config.toml
intermediate_size = 1024
vocab_size = 8192
norm = "rmsnorm"
norm_eps = 1e-05
attn_scale = 0.132
init_std_qkv = 0.0392
warmup_steps = 117
doc_mask = true
train_tokens = 225100000
Each number is 128 + 32 x the weight over the matrix's rms, rounded and kept within 0 to 255. Layers, rows and columns count from 0. Numbers have three digits each.

# layer 7 attention query, 256x256, rms 0.151, rows 122-164, columns 0-63
097138094131081144134088132101145058115141170154103130127164163153076124101106154119144114115057109100129162120155116156133102155170160104109136122166151120179113103121104110101126115092161081
131092181156099140115092173144127146133131152136117132187093153131160128116108138186105164105102090112102176121145085123125184120086147146152167126127151086099161163054115113118127156141058175
147124141094148121081194172105140110085146107124138117100158095160096128120151112090158074157169116165145113099119167186135066162139121137132154107147067100078092117156119110157099103113149128
082095195138159112091100181093140148132142159165100101115107133165059142229088143173112111136120107151168104157137126107134109111142091095077149092167104145153159150141141156132125110101139116
174136149118124080089105096119147101075119100151140136174082120142103067162150137071145112139147172141120154142140072177106144159117102116121107129169159149100112135123132131194126182155138164
134154107188176106150089083135126093122129164112052151094174128141102105150115141155130152128161143128138089158096075116139170153167149181147126071099156190154112175173134087156215075073084154
132178116168097118114137191151132072059151133137157124193119146104128090126061124161165088160048124155143123094174141171151098085177087089088064136151122080097167115127145156155086117106187121
126145113106157110147108176074057120107180143139156105081118141074101124124128113109126070161114180086111103149150158134126102157141159093084115101156062191203131127110134109108108166072143127
090072104126180120129167104131165130139120091151142123129119124163178169188113098096143150127146081149143175110076067130121126136119092144135107161109182121056101160163109143130176099157116085
123163137156111138150135127077128142116162094128145086147144122093110130077105087155152083169089098168125135122139150108106139081141117095090143132166102142192123078118130107121094143097150133
177108129146136154164169139135137159179150088075135107109169126134142107079149132155117143110127118154174093107123187094079156122073117113131129134146108125110161137136131141111134147169120113
164142097126126137144090132138043078125123180128151125139114088159136087135126146119122116119130144115125142150156138117153174121156177152130068102121138063174140138132210120149121137082076153
116097097100134185058086152123114065106126153105113140181052141127166160104146148138196146161134113178168194126138163138187138049129141170137100154147180045220103102117214202149144119126126233
088113173162089075079172086147121169090142106123129164014104166089160121188140093125080098127170144153076100164130145162116071163138187051134124136140043146074210160196119092104113138162170085
146116141148085133090157112146097135109081180191141146140065162150154145142110156154128155112174120168096176189146126109168193133140147146163145123128134079146113141118172155111142163127083152
134174116119121142089076082121087055050115141091147122214141085107081109112091119172142145194067183143164189149138151139152114111189103128153100118144170134197124107096189221130074104121145180
074104144124076159074161083102123137130125153161156161135117115150203093154095135161116178113187086172122171143157090144096117134068151173161145130103165104089116144117175147106146121119102128
154095103108079145061094100135109147102095148073146126156119150141169128139169127144128148134084163115147124157078152123136097157134123119118135119165182131164119121093191185161126090121133199
165152109133150147199150153157133140193132124073121086150175121166090153138165164105127179157127121115157094130180141097092161194130125145087103112156112137107160125155099147122129096127090133
139131089100111103138147143148178195134174061146133119048127162114060123125115116149079087124161197127088145103103122145125078156170129139202118105069136152148158050136147093087093171097109079
108163063095041112089107168015251106178122158180136117175194129169180178129097110170162121093154138085094137096146119155109134063119084209087085146138097090116146130105127129096169144122116073
156190147087056126139078177106122125131159078158141224100168111156163120081135198094176107083138107116068123087129080121154158168152139057083120149084100120071186141074073153065154180123104176
135067119156116165150123098146062095149180078117132148140102144135138133130138185089126110107142123195119121098079061129131212170118135106214156154156189200114107130107168156166116101075096148
151102140179205134131161151195114206149120096109136096076137128133134183106223121156101094084100160137150126154154133101219133115123182086090132058079073161140134137151105109161146096109162131
152136095139179119107097139095162141090069126149092123139113132097105156163160153153090038125150158111105155130158124102130092111155089113090092136172079130140128150125089141128138148144151109
128156124131089122092143143145160178084119112169125164117145135095078129107126096093122122151135151125098108118114135119136137135174126099086119139094072119129105111125123124150096170107140173
110112122084109104101062102093128078107115168055099092205125126057149136100139166150191134141166156104078124140065110131208148182076117159182091166153144140096095095044149147116190117160147099
079157106142123131156167062146127138182110073133073174125162115129146153112131122149103114092177149140135129115103155102139124215113137116117145109091141243103145136122077107128143077106173129
133146129075132106148110124096136166135178141107119167151132134094157093074182148130133100129091137110089152104075141102145114143087128122087125151160192131122097111067139145140175089156129113
154143142144113061109143180133154098117123204118150115051119087155138135180110080119095145140115120095144139131122109117135159105141108108112157101125098055121088101112085117139098132185084097
133089152120135140128149127111151190133106124189140172116099178134129176101129153118088168104150099175147155095213114117131125119102133114151191141088059104162083155128147107154109147144087165
178115080082092095118142062106089111135137109086046155093130118123097104045135159096111069125177146088095184156057142129179103187099108128148149159142145170095075082092061134144115073130142116
134178103094048147113128091098155119162135170167097171124173114083099139137088108171140089154149123158124096139112145165141047153168099151083120136118088124141169110155171156126130107060168097
166097148081169153101133187108084075064140101108140102106142058128084124155087119152177099121115106142105112115068118157178083084170078188133099103108106021116138119152184137115101133101116097
100113146124147093172123084099110150091048196065165114097091181130159028090148130084152121136095118156101134163141146141135181154114102136098153113149156047108127058153064084124109130173143073
148114129155102140155118080131152143156117093119161166163112200123135088054147149145051156105110136130097095082200101149138163215095128145137159154104137127140130146064086123114107109104112159
116127121163169136090100168124142165110142098129078130131106140141116116152171143149061125134133179095144138094190142144102141092104133142144147131138100134128159166139185080138153160078113233
117097130157098090130160095159185185117116135107160148105096144131089128154121111088100131145116155203112120104170151182172088097203119123108148098140058121158176123201107124126094157104148118
119144180134129127117128089122176089155086075126122157134156087180155159168106109134133153114134124138136132108128069080119112109171083146136138146137174058045101129139082160111159078156086140
140170143193101137144145169108122111080134134139155097188105130116099139097102122168169096157073115194154115088110137157155122098139121107065096112162118125145130077151159138130110147107195138
123120162147149167155181055153117183207126115139079126069149148146104152176187126160051166094182147127118114148131164154060122201093111146182156109129061180071140097123092108121107096132124096
116128163107145148140144094122157119177103152153127187201115112183182137123119136128149174096185118178161210145107104115140140103129168206173160100127193090142063123157152138178163141157095149
124096110106099124142104142154130076159145155092108153176154184164155126150146174108138190147128153169130158134147124146179130087130140150192132149131190100180166145110165133130150144139123238
# layer 7 attention key, 256x256, rms 0.149, rows 122-164, columns 0-63
088190069117131094144105150101101127192143174160086172112127180160134085078139130000108114174133162124159162156139183156112104123131149144068185159151106161126127104126199174129162166083165142
190114105100100208132118068109169204147151143165103129177107135167131070116165149157126129151100125131101098163120111132090101118096123088180101129143173096135161130082127145094167167142115167
103142112089138118146193158152155066125081173119151062117094083125148148189173115125133035136117133095098123098165145089168168114071129106143161118105099089087141154160046077136058101141178080
126115078118083094134135148116132138165154077155119151120100147131094142107130111134113176184055149182140220105151160165065134113042098150122081134163139136163167112061187186136143163117182175
097132105099164125131157103161146129130082077118106197195132119145096168100156141128125090132178176143107115143124098075157099167192155170066140080088129108170137175157093157150171212113161116
143148096193149094121049134220106154150082085178149147103141162221156102124137079083134203142141124146202100176117109119122123160153091167092107125184158114125122155102196172125157071104114055
151099131160125095168104206111129148186091136106139083177077183138149138210120153108167132139147115124111156117125157123086102080068156125140185129121076155135099127134115104142111153143186145
090121092132117122145121143136173129202100141116161149136132157142134100139130153153126189131184093162111103100094134094134115149071113122123146116131148105141166139119110136124141127107144147
107148106116120139135117089136154113108134149158133130125157109112120136078090121148147144097165166077091137089134124126125161080153142100122099127114148110085127103180178142110144124094168149
156096106117122135149126197124126088113121149099126153167112161071183147152057170107140142143099133119133153147099117114108106113127091106132109115076115134148141136102196146143088086128172085
120167187207183129093116088136128122094148127111108162058081070114134124157106121110142089132118120141134114135129085128093160139140120113096097141137102108107141113119100133156104131171131104
148150164100202147126130149130117164180094153100153108087110136183083120082142111162081112137146067156164162103149191068151109138120168166135135140176166145142131121127100108119159168103137151
131102115101084133110083098131111122123101132119132121123094161132145126143131099115172171188130125109137162134099127053141142082087117159132100118139138122161137152148165172109127143133186156
124149113156179129159174136131179121094132127180152165109156125130143181152086151128085108086157130156097137176068128187113104102172107048089164045085142167108100094133102156133122215190136117
128168125052169128146131166158147110169148159164155070153194113119118162087133150122087140086135146119153134143127122121138116191174159142166149075130192135169117166066102095150105062123114168
160096104104067103149053169123095115160088189103114089196087202145131069169136167114139163129131144102069162120122123118150108101114093178126188138146109110125125137184150163120123146183104146
099130100041183128082097190145174123180090110209161109125255096189167143033108135094089162083083139131159105135158182061151138155199110176134125161057143055117104116106086203198107105216188078
103107124107096140127135113030158070155110170180077137133207155124096148112100134143142154134134055172111119091103131155127088135119110128099140151138127081145171158119062119099128165174152109
155118163123106127157118098126102118081153156087113146193111073078112162134151125129128126150151123156129159128092140109104132072070109135138082157151144120165126160121192135136117118148150145
153175166181172107148155169148111139119120103071160175128134124173138152115157117132129124131100132132120098142158159187107183092123139090118112120118112101165136122184141129169125129053142132
088152167103149079080137186064139094144132073197092119036175043109137162112141109105131133149111160126093099126167186105151138150151177108106075094163110059118183148082116092155178081107098089
139125125165086110137202136197130172141120103123101061060105169118097151214157139116133127102147106105081151152125118133149172135084146122089105099125109158176135133136169050123108129059112244
135081139172111134161151106140149102093155205069128137121113170141083118174113141172122147130138117094115124122050105133118139114121149130135111123100169187130033073179156096125080217135161166
140130140154123082176109082165110095099162092078179190115068107037173149128108140124211171157115096164172108131134115161153131092068100118174095139140187164156125101062155146098083113060141130
164126147111092130154134134111097125137140162118163115211119157108104114114113129112153168080072089094136101154113111084144067117156157111125157117090156119169106120086147145073075095134050187
125080172127137178195128116132077169110145197095113115161095154110088128174218106113112167100103113131130114182120116135089112083101117064114132123124149143177077128127212095117068133161132154
106162116113090112057175165072193149150091089202163163112169130106141091133134133165198125056202154149126075122127148172013142131161124185107163128114083153081203153117099148117102200086103070
160131137175064142136104034117118108122166139085116163078068116090117137180101121111123138112134111140152157137139079158133098110055167133159055179157072183076080123172154133152064107080091114
154100156115143173070146112129128087164102089173108086146143119089151123099172095109146194076110137121147131136121085136135137141117163144123130152132139098117105153122088161071081146164096144
152089118103133185111118163099135116034126096135127120129151093170052132083155163171053142141151120140102149122128072107121111158113138109093073129152197143126182178140124147106107148145196180
140181150142159094144119222163129145168174106099164113055149139118150168137149157183116164118061078133135085159092155140148166174139187112120076102079104142185111160138114129130108070117168166
117139096134102148163136111143159135171132083064189118113129144183108111179123098126134174154139159081198112101142098158075156157141222105106109188116092120113209129170174146145108123075091161
159145098136088100132096159079073166133131135101133131154115117127156157172123108115134133137102152121118217144095118147068074043129158095162071146117083122166085183164160159115107065187118130
118173075120155112159137177151146183135110192044132088129094169143114116130153106161130093173184129164136190136082086143054123101186149062105171092163140188180130131128112087075177160122162159
128132152138171116120074072155168135134120126160135103105115100114125063110166051136125089117144135152129121072120117112039124164180126115149139132122112133102147126053187133108148160125107128
115164197134053097134173123116101145129108122159132137103204110081127141136167135129112146086096161137104085142142132115178153123165160122154146174107078150160146178112121082144119145116083122
107101152094076153176114078148132135130137165111149135231124203109214127163113194135099146160076097120138079212165198109189151126172136060091117169119143096138079110088118181158139135199094141
114187140161115115162135161110126122153096138064158163113070153132125189146159125163098137185135103149108119114108134106085150092101089069144122108134089147190092099131136066141151159146194169
117111165123153123159120118114091132078108127145123122136116157135120121111092111091127087162101112082123110146178154121102121126142127137147111121150128125153127134181137112124134117131126125
146098122127110139182087174136143107141136138134153155125089165100144145166101176090156173162144117086097177093064158109123097133117134114113145099085107129132112145088152136157082103142149136
132122104114189211074194074079124127110189113135126127097177099145089226053148116120081120118085133111177140113151071171137112132166132125103096122130199149092078112117113137088092129100109133
122144200177101112118119118102120117101097115136088171122104113127106092131105048093118074126090111090102130109177091151141169121137123160116069133123077119130134095163117083113136153112141146
138114168164121086076121128131146152153093100131139150077075084129134117153154091154174114137117121181118107138119127088124167059091103133146106157169110142126147118158154136148185160136188124
# layer 7 attention value, 256x256, rms 0.186, rows 64-127, columns 0-63
150086151111135156160138103133137122179179097045109156088211092122145139150134103083077103090124161126139131142140101135126160128125160126114116124156134138094183132115127132135060124147154188
099209118108141121168114119142139125115054094136093083046106141115181108110078125173164131135123165130139192087199114138137090147114141094075139105129113121219137134094154170124099124100127088
097101117078083114146113178112131062130105096083136082062132111092082161061166150117150134110124121090117107157227135134143100203086148094106122133152143170172120139114155073118158164067095107
149129147107166092170122151139123182105130139166147108152117135075124091128095128129124150058122182104149111116163082108163123136164174163064106157075091069149084139175101095172141060112160153
154117079133087137122159092144136072073146104101098122099092138104118149159115155246166163073147119107160093146126143116099126090066144080115116116104047129166105112136128096107109102159202132
139140184195138098147132175149162149131100120180164133151152132129084120086120199181150125196098152167043109144103052152114077133138157136088140130172104146134085132063085178054184148149096156
150087114122113221128128118062094133111158166157100103079076142175116090084145094170151110092102162145162097117143108107199137177135110128249170121129136112185139131096164142128145189172113088
136138155141123140118136154088159091107093131131166143112178175101092120169065133115091145233079098177090079159166049105141114119128149153122138135115115070139152138083116118146053101159139160
132108176120088074114132107167148113124101094209135103164153090127167126102136138196152105146157171145141116084147115055115136198150107101180126142112151132159123169108077102128181092060089145
101133113117109132187155032133226120111160089130158174104172068152128119092170136124141113081071132106114104062186157079137207128089077087135121180162105143175146085121163090069100121089116138
111140078103164132157090177129084125096125096191097156065126144197179085072140131168143098139137202148173105109146080120149120152176100092194117126134168150168146077099146091071128170176206138
215123082130154140144143134116111109114170161078140149194160080088093184085147172111100131104075095090136061150064126156083187126161141077104129115140134136131101116146139143150140145154080180
139194133112133053049145068106072152146145147118137087150062157081172086138123149136108099122117164117087131142171158082106139122096204153189146162127088153092107113113074147157170176096128120
120145096147176103162132155164150193165119190197119143179142107147176145094095123125128122102142108132122177034147102124156119137183122166056151142119075142159054080162146161088135078113109073
094166174129178160147138121080108090120067123186140157035088117140129132079153158087119123125108108132118105145137012149106117099084094070175142151129107066134142132080154139167085094168112128
139126150091104214153176161149147159033152128198129115081125108134108118053148104147142117106091114076143062138188128128113121152090076070162188101088127132195108105069198094102133088143079112
149119144117145120104124206163093153140110067186096131178113081107174109146082077111123143219104118093129133116139122157130148083041159189108124197127151128108157155136142107113212140143125122
169091119088113136075118133142105143058083134130129114168163135049156085209080134060169169134150185106073146175172134075170033095081171099106132134093101130102086163105118140200093126100100123
109114124138125200169124187147163103079145154174120154171118159180178151067202150167117105105092141147136111083106104141142158175111089158170134103095169137147175177088156102069159138100037107
099106162170121122122140171118128202177128085131119093157141091073131119184094184097112120123068128108098106143123131095041145085126161164083079129137139085105134188146109153189111127143113167
106141137103100124148140101201151179150119095210082113136122111145080101122083097154173143126081149082139163090225153163145152080105106071106126137091099144171084142154145126116146129064131105
084083144080181118131103138084121130115087203151120192112075139169186088131109096103104133079168154087133157078062149145164107127151133174174130137104138152118139124170103117127124186161183095
136131117134149156081104159095184109114105132122126094073167117121145173132087158074136175186151125167127157114143073105160108103115123131132072140112113129132130066105133162107088116119118126
119141096098126072123122100090095103103128118069132160161178132091123183180132129060102116118160113131111124127083161114138096143155127145135096152150202138086133146173110120117164143091167152
194168141153168128128128174089100124122091190145192114067130188162186041091109145134126114122144120191161131106141080113188134168106161166097126085128127130171156156108146023134080111180068102
045161099120110169170131115118163154094167101130123131110146105115121154103200143091142092076100132156135204111188115120061158122133135052214119161160129193070123116140143126108147126096152134
148077107153097139107165093137136136168084102120103144166145072107155157060139143194152147074153103054158105156129177148125150172153119087149087124120112180154112107106157132101107158112130137
103132125055158171142136177034109119202116215170148152029225107156111102125115163196126129125149121158162134083133086081116138135131148078151101137118108122173103133149116090106108115140167101
090098177111079149176119206103101162088125094170096079182020165161104079163105123135169181089122132108189113102152120115135136109148131128168170133157141129109167121162116160121165161166090081
105121119141103188183134165144140117049081122095110140175148162108151148111160103082164151135140137121172189113133144129149181191090121170114146153083143121095116151080151089118152031120074138
104173102089163128120093098079076119169129110167122154076219088182182165076110091099174169170143158102130131106103104121097107106174130104092100148163143159129129127122164096074080142112193152
106065127175113099082192128134162153108114081106139156168214103044013140166123133063105141150141095138120092173162139116097065101112112133118123146148131171071097138186083113189075069118138207
159066150129119152136102105161076098039094095141116065151162096162116130095083093206164170175160121129172147147192168047147125167125187105098133152099110110223107107119091107094119079066118107
121141156102165134143154190177154158040099089130102119141116198098130105167094163132140129088110105145132142091138115139138110189158149153084119152122070096103117097109164098185133135168114134
161099105116079161099178086157123122073146137118123122154139134159134112118073132097084142137156198132206113138110149088112170145140171189131112163143148140104131186164094127096099068154050174
165115166165149114121113054146145110102156138172135117147023165161155113098138158221095155077120173135158182117159129098116111077099138120129109127126058023149075160106128086149133094118160139
113132094140080095131151168151081111180128128187059147111073138177117102140098116167180159226134117083184155102108109112055120099106113142075101158149100141099162139115105127176119086110149093
028131206158126135101139151115181190109057107225107127165114094069114134074091176220159198119163076062135141085152115150141090136108094140100114205131092153096122089101107087142122111162147112
146115111140146122084130051107140157108132174167122108103159099091154103132176100155098172103123157119117156159152100101120124090089094071133154112116060098124127103133105168141154137151133153
106126150128127202131195172132145174096097143164107173144145146105157147137131140107088160104112129138138147125101101148077135110134158197070089115119124072123142148100216152205102053194064124
106180029080136106200151166123136164148046139162110094086136092115159078114121151103154121143076139054113095094202104117114126155187137129142093130153202155146165124132135117140116136141137078
152119095184152109144175098127182132094162135119126153126153170229124128152118150126146106091194162215170123090124110106116145136165114077069118127199133127142182055129111144139147099213132147
140132080125118099188141072064078134175175148116202086108156115176119096054128160099106130108134135072153116165121114085138168175201102108143111131165177170153164143124100139131104106097155125
093124096128124113098058158099125137205137164111150138183136152135188167164113163064088103204158108174138144145115163116117133112110203172137131117171128117083123200161122170164138206103097144
165135123146100097159162031136106117163082128096135063158122122170101102111111044167067184189141143134121182171107164086096107153144142154087134145142165091173120134101126134168127125142130086
122127196090128093155133131135146094228153101109156109111126161116200122162062071100099123158101089168109115086152173177138144097106122114174111141117129133152140121178118063085143153094140115
111208122103118108129204098120123163162119059155104087111138136065103073141204135125200155060096157052129121115138128135102167125121118025151136169142163160105103161101150119172169129052175164
049144125126097147120180186173098153142128045061157082082178092116074095160073107056176070180098095151084111158187140169128130130135145091109151137145183198135129125145134117165111160157147101
105129146117104137075072178172166122078123097136110085164097086082142112191094134122178127134132058118145134131106128130093059136145145152112113052131133136111149127119171225146154125139096110
159063162111166149183062206156080109111095230216136129152081080169083178077200204185055117074094135124226124103103045137151191133102153202118144101118145107168112121116167115108144135148059098
098092199158145182140073174112073091113096107115055079180047193134138112092100156254161143118096121168160168101121065127154140184109103142161123099135106018112086152105188148084171078076080111
167144099095150075127148125120100141174118176082140174155147143149194133116113141135112109073130072091103115059050132158099156181181129163154124133121139084076137110175097125080141132050148108
060159058169106147130150134165151115117160106088172142140146180128134219138176079011119124114163117098129134145158153135092084159174143136160124143130118126110099083175138143134079178121101128
137068192152128139103058121115166088115163096104110202118114139119086183169102156181112121154139128145129138123124172154108089126094128124122158104155066103099149106112111148168135150194147106
182192101111112090147185105118092147172143130152122120125145128139065115144132106180202175107063103117071079144098115157157182107099131079176144112098104145179090185145182047122183096093177126
091130155093174186080153103108130106155109115182137113111104136125128145162054075111081130156131112189158127150164101102118093118149099106195148160083159141120091175081125147135061153145160103
114120174174119218103148096141118126107107067145065088160147096086056181165157117130096131159176114123143152084188122038095208059100094104096095110112089132136109113138190159216089036103075112
116086124139094098165109072219168140123033171113091075175109107131108094069137151201146091137108175099160188100172112162101125143104117023139164121150103117104131159078099146105135158119164116
078129094146105102107121136135134174176118128089150104121147113109109097105172179117128132127130109158104141177135130142120160111061110181135170123170130151156104101110148149134133114128088112
109117116135112178084134101142182103101099102147114062054121099129144134081144111251140162116132194095157138118141159044151094127129122104098102122074122145236125088074162069119089073089176126
140154149128133144153146134159193128159141121163119121136134099099086126079166081186133130107119159089169093143174145136141180126164047036101090125116109143153138112065116073090117123142101063
114125099105111132130175134140144090121112150075152141109194113097158101157101119145140127126127100147122191170145142160124067131111175047155123182101135125138110121089141091143070091101157069
145088201121123177149156179195134142138166115170140072162199148104096133136143138046123179162155120138113080135182113165154103137122153157152098095078101115198137165170121171147146131109078113
114144110189147180129121050136131081130180127140099182066112058186130201075196148042132134101145119087166102102085094132142116121161087015127150113123139170177152098096168131085133098144114123
# layer 7 attention output (transposed), 256x256, rms 0.162, rows 64-127, columns 0-63
106147105097113126070100126130152157179137113140118149170097125162106177117092107099091139148172127127096139063131139159117111144185070091083123133132082096102118111119052100170089175102107106
154158162054154060157184147138141100080081133147135125129116135171128083213141123135127100138162170106167116150164131122111090079156149129211077092190118154058129101177102150081121115104152172
137124179142146112146105117098125117128120137090110150103137159190106129130166113118112158135091068119157133098157092091118125065165124147140146116079144110160186055086091107192120120140191097
105157152196151151130106085111105121129101106150136123094189067136127147103073121125117156180135100158167147119145193149154117161126122120108144095044104160190118144114137147093130125141119104
133107106057163087091137078091080143151114111146181158075148122110169037102141164134128086131142106121177081130143081106102111123101121170116182150170156099095130112173136083161114106103115146
165139115081082105158195174075127050136113107116105134101144139152127172163151091221219174164100091132163151166109155111119134150137101066162163108120093091103121142136148142077111135105106106
151118089108140115115138171110160098097142124130096146114097079120028094145140124128124071145121125093110103126182147084117089108139168105109103078137130167116170102128139069115119127125158130
090158090140105113167169077133133117155126128212139121159177169164150156094162107127121124117098097085142209143116169147141131149169109093018137119121099173177128104173110124122158078161128098
129204123186098187142165090086085187131161169100145073063145221110099141139145107160059163143171118043167144175153121136138136132094076120107175127107114144127101064134207106111182172149150078
145100150123110125170121088115148148163115187148148125170091152067091112174145146091103067104146080164116117137076130132089126117147037155063090113117113147099108054151090129145164138148176069
197116118191138038153181192135120139122135154074134107091079069133078095103147088150066080193152106118166126113163100180149115116152168116070194092157111184149102185162142117143140179131123087
120125230116107144129154114126127124154106113121169103079110148154115124101167158169103159144160162107097117131165069138151112097067170158113144097107149099139105136061150136033084100171143187
150140172184102133151139123172219116185120125135144167163128121138090122097141069112183142131162131076111217186130112150155142177117136114129148172091162120104129174128139169093139076156157123
109157165135077117134117155151087086088110097099151111063114136088158129096051080127144146195170142139148104116188164098129144151127153128147130105114114159075070133190066116135175132130129179
119148112128143122103155108160114131148122163193168154110158125137140152125141109083111141164127173168174179143172146148126149050114151128051113104128166139133053105136151157136064119090082103
093120138100135145106147138111125156115116127164147103071172175132112120162102132163129087142174128103082169150051143077131136120111110106081151117177111093121113152190192082139077181115141138
126128130154231111124108159078179153115127169125133079115137132096116197161176115071106123119197112138138103113176147099206075129169125130117129115076180115164134056157069108097108133147104121
118166165142094151098169120132147097152135139136137113027151101134033176131144092106134073127136180118137145091129118121089124180095077111188129064103147102169213131139083160121184143165166059
123166093157164154142131159090098087101147124128151097102161148187158119133129153116191123155076084126139102119133100099129194118191183192134113096150137164070082096154101054106131160115105119
190145091107135097148136132126131176145172182050119124096241111145169185132149162117087130124138111152188161104090146131108100191053164139142129134117160181096080092103156163158079105154135097
127145172109101156108144088110107137135138099103094174152094098054139142148149131149141133119204139115068125122106111149149133151099174115159085165133139143090098140184075159159136134152134140
128138121165151158146110128136172141088067146138118129128102129117203114095127083078081141095062138126131105122138174114160118179144139173169075086080149139113101130119033163064154137112106145
128156155073110099121107126154072129150131101069151138151100104165070152109090150124103078103120136112130165208149169144099133093178134056145101124086097101155156083088145138133123180183175126
123109158156101106129170136146169134158240081083147105179123138139118161128095171154172042149115154149171141103180088137154145136104117150133142098144200173185174133116140106114127056097120156
135168104183124137128157160140153164107057099193140166059117142114155182066178159092171084172124148157161076142155150078134181103166143091147158130089127163095139126107125134142091112148063157
202142112125067176142098202102129068156082197139122110089157170141112114130130119123113150101165102132110102109162160119133175127118153142146133156083155099145130045123128131101105110124105102
093131056129154117147158098152124129122209135095090167130137098128079102129083116168163113148173100155087112136079109111110116119123143168120167090183111093097140086142058157106162134144105074
100127134157076138122159116124101179206148099119107152134051115160113127117132094125079078072072159129190107083106138155108113138099126143106187114048113143127159136163102018159121089129107119
131185115123125085078143129113160138091154162189114104147147065130131096145123123112102109094173147164115142116119156126068099125124138108118146092077149144123138166179096089157156164114175118
126119140173129104149093141172180110108115160157188132100135166092099096109117091100127111130107132114178090139102181071175129071162107129126163156089112131104120161092126132139124177128102154
160098201162138121103172149133113101145147172187115144119091129118165169142101184077070172091113121149164131145096062190104146167209127122187130159087197127082123184132080112141094157179171144
027137158120094122127073125140177136174108138139201203100210103061127168038108150131130109133169091189109139132113177066141085133132124140163077135117105151173122115148140118187237128144162151
090105142113126137097145107051148084120117110148172104127184151115108192200157110152043058120105090152135131119144086183122143107076077141143156082145122098138173173167134115064115096133151169
127107138123099148123095171129127107128129235175157075128134145101148097095083164122114083148129106121057100092180168183153093136102096151083129098148152167208093090149108188117100156152104176
097101182129128135158072166076176048098151199078095182111214108105104146145151190130141097116114118117108143212178156133133164119098040117160155139127050067103092182094140123165155111119127173
096124130070113121135098054133085127085109152167093171124183075142152103123118101128094149152167102130121146124185172116079113124110098192152155183135096175166150127142064111084126121155143108
118144160136158121062192125110129192125106156159099141144110080131158114136146111148130178156128098119090093121140099087153139099134099128139138186123116058099125155101134153147109122086094175
172121123136106090083089065143101164154150179078148177026255127153184088146135103153235063146194121115101149149122146165123175150199119160100121102062140167123152072197102167153199086133132129
063089057048075078099143100132171138120106088142108092119109049070147134167105129138123134100124170092125181100105067156131105149104182091137103147102113119094133163116088115113144155123120018
075144129084173073105107101113165158145109174057142073127131134123098152055117150136163084178112047213115097122158176087080145205158181119125093117191102131124054115030096087119128164093105116
172134110183140089143193111084151106125092123133131084085129126140087112127140117102142100121109031143163134166121180171105118110102116064143152197113146166146136143128151110136136163159052120
102111123158098126119062124073192170096156145117132097099117132113160100126105190163106116159155107133098118128140170115104133135172158139131151116109128173125069131103177112126122159135143192
144141129168138158098168102097128139170180132169105117118126170099153168124097121122174106077169109134130116184142072114089218076147104095167069135053117136102085151071135100111147155120097139
134142123152117141205122113141087067175156077169114113167159152133129144115107132125162107120153167117136080088157117119134126167103106110141125157121138120150118118082135116118143046136122115
080069211127095097117079105106144082085195124178117161155142081136122138165116143132214128132126155105092107084123111177178105118141116142139134127124084157101119186161118111099121137161116133
089168105131111113148200176099125138154178057136091126166135066092143157132180196100079162057107161130102163113127130105113114120130105182157127172117075118124131144110101151156124130115146108
164197099151117164111173084051116079166153159120117176121126094167157122116136043091185136094128100138138169166090132148116139188159109114170199097077169151133084078122112155143127124127124094
125168183133152151092161202140142108172112172164162133151145117197112167086136143106114125169144098160063135130065105159101113095128106114136099110102208140151139121200202108177152128114099168
121136065112124120123098121104091123139124138090116160094131173191117119115102168162116121199093149120106125135097164159071146165082167070124117138129182096064102106178128120102115113156083165
095135124152159036091118115175135130139135103079118127147152170100146105181136118144108190095155162127114140068203167182132113217129174073115188127122085079102152150119111081090081187134103144
087142098131166123189096125121180116091130139080131168096132130185139097152145156178131136114126149091152150107166239148153122114137194146096175142115154163068145146161080103103121129122163166
076134151086140162181169100120176141138104048138162115195194191158170133055107159130139166109142175161175125156195088161124139124156143137134153162069127142133141088124061151112212122106092102
154098118106114115157137148150144128108156155198196169138166118160091105039080098131139147111081078182085085159144133103211163127057153094130149159114136177159149107130055121161101117089145114
170116135083120072122150117124108114152091074124156070135130124125137110107211095160133118112084137145153102090167160113124105136116081166102128118172124105113135137154154117069116043114162149
125157153126155103119123122085114104085058126088125153153070120101153158126161101133130132134153141046183206112157135069064119180106077138173134153130170103134132159149145114067150175132183159
183113127111108147133161124147119139176176104151098111117103090205110123126108124143124158125145147148124177129092127148138099097097139135100075135163113163163147078126115128177150111123064142
051173123122113097185159100082114163147132119114149128126175139108140116117101084169142086156162119158116098116125174181141141106097100066090072139182090090085130159145122131128105097190195116
114121136119076117093130167144118049105178092114068066112179171129135113128150131130142154104106139195131096109139101112163114162117093156170155133174134132156092172186119070053177150133090125
221143160143157108162070130159154148141058205104160128050165142129165118153120188102155103135111100128159148090093106129170091151162151148150112102159117065076122124071169144155144133136123076
144120173017117134083082124123127193074106142116146153108141092057168141163121132111107075184135100039132104123102111165191096078127117085158117080150125109122134125142120130159124133162173169
151171125163111137133093094113105153101143161058133149141139156135158138131122130108113196113140104115154155093158114146185123081126088088152124131092087113191145080136129114099137161151151169
155113141147123143115114099145108167217138127144149090180037137138146109135109082152113161181115067167101091140108125147121142070086133163109136066060146095168120116147161095170131121106087151
066140126155120044173139191138192133117141089121135158119180114131118184151177100168190124048105126047088137169169112148127100079152070076097159151156188074065167144137111076133111119113157054
068130199158126092149149166130081147068130168126101136090085137201143082162062110054171126143099185170056147081105117146133170069171139096100164118126113096105081088090153063145093119161131094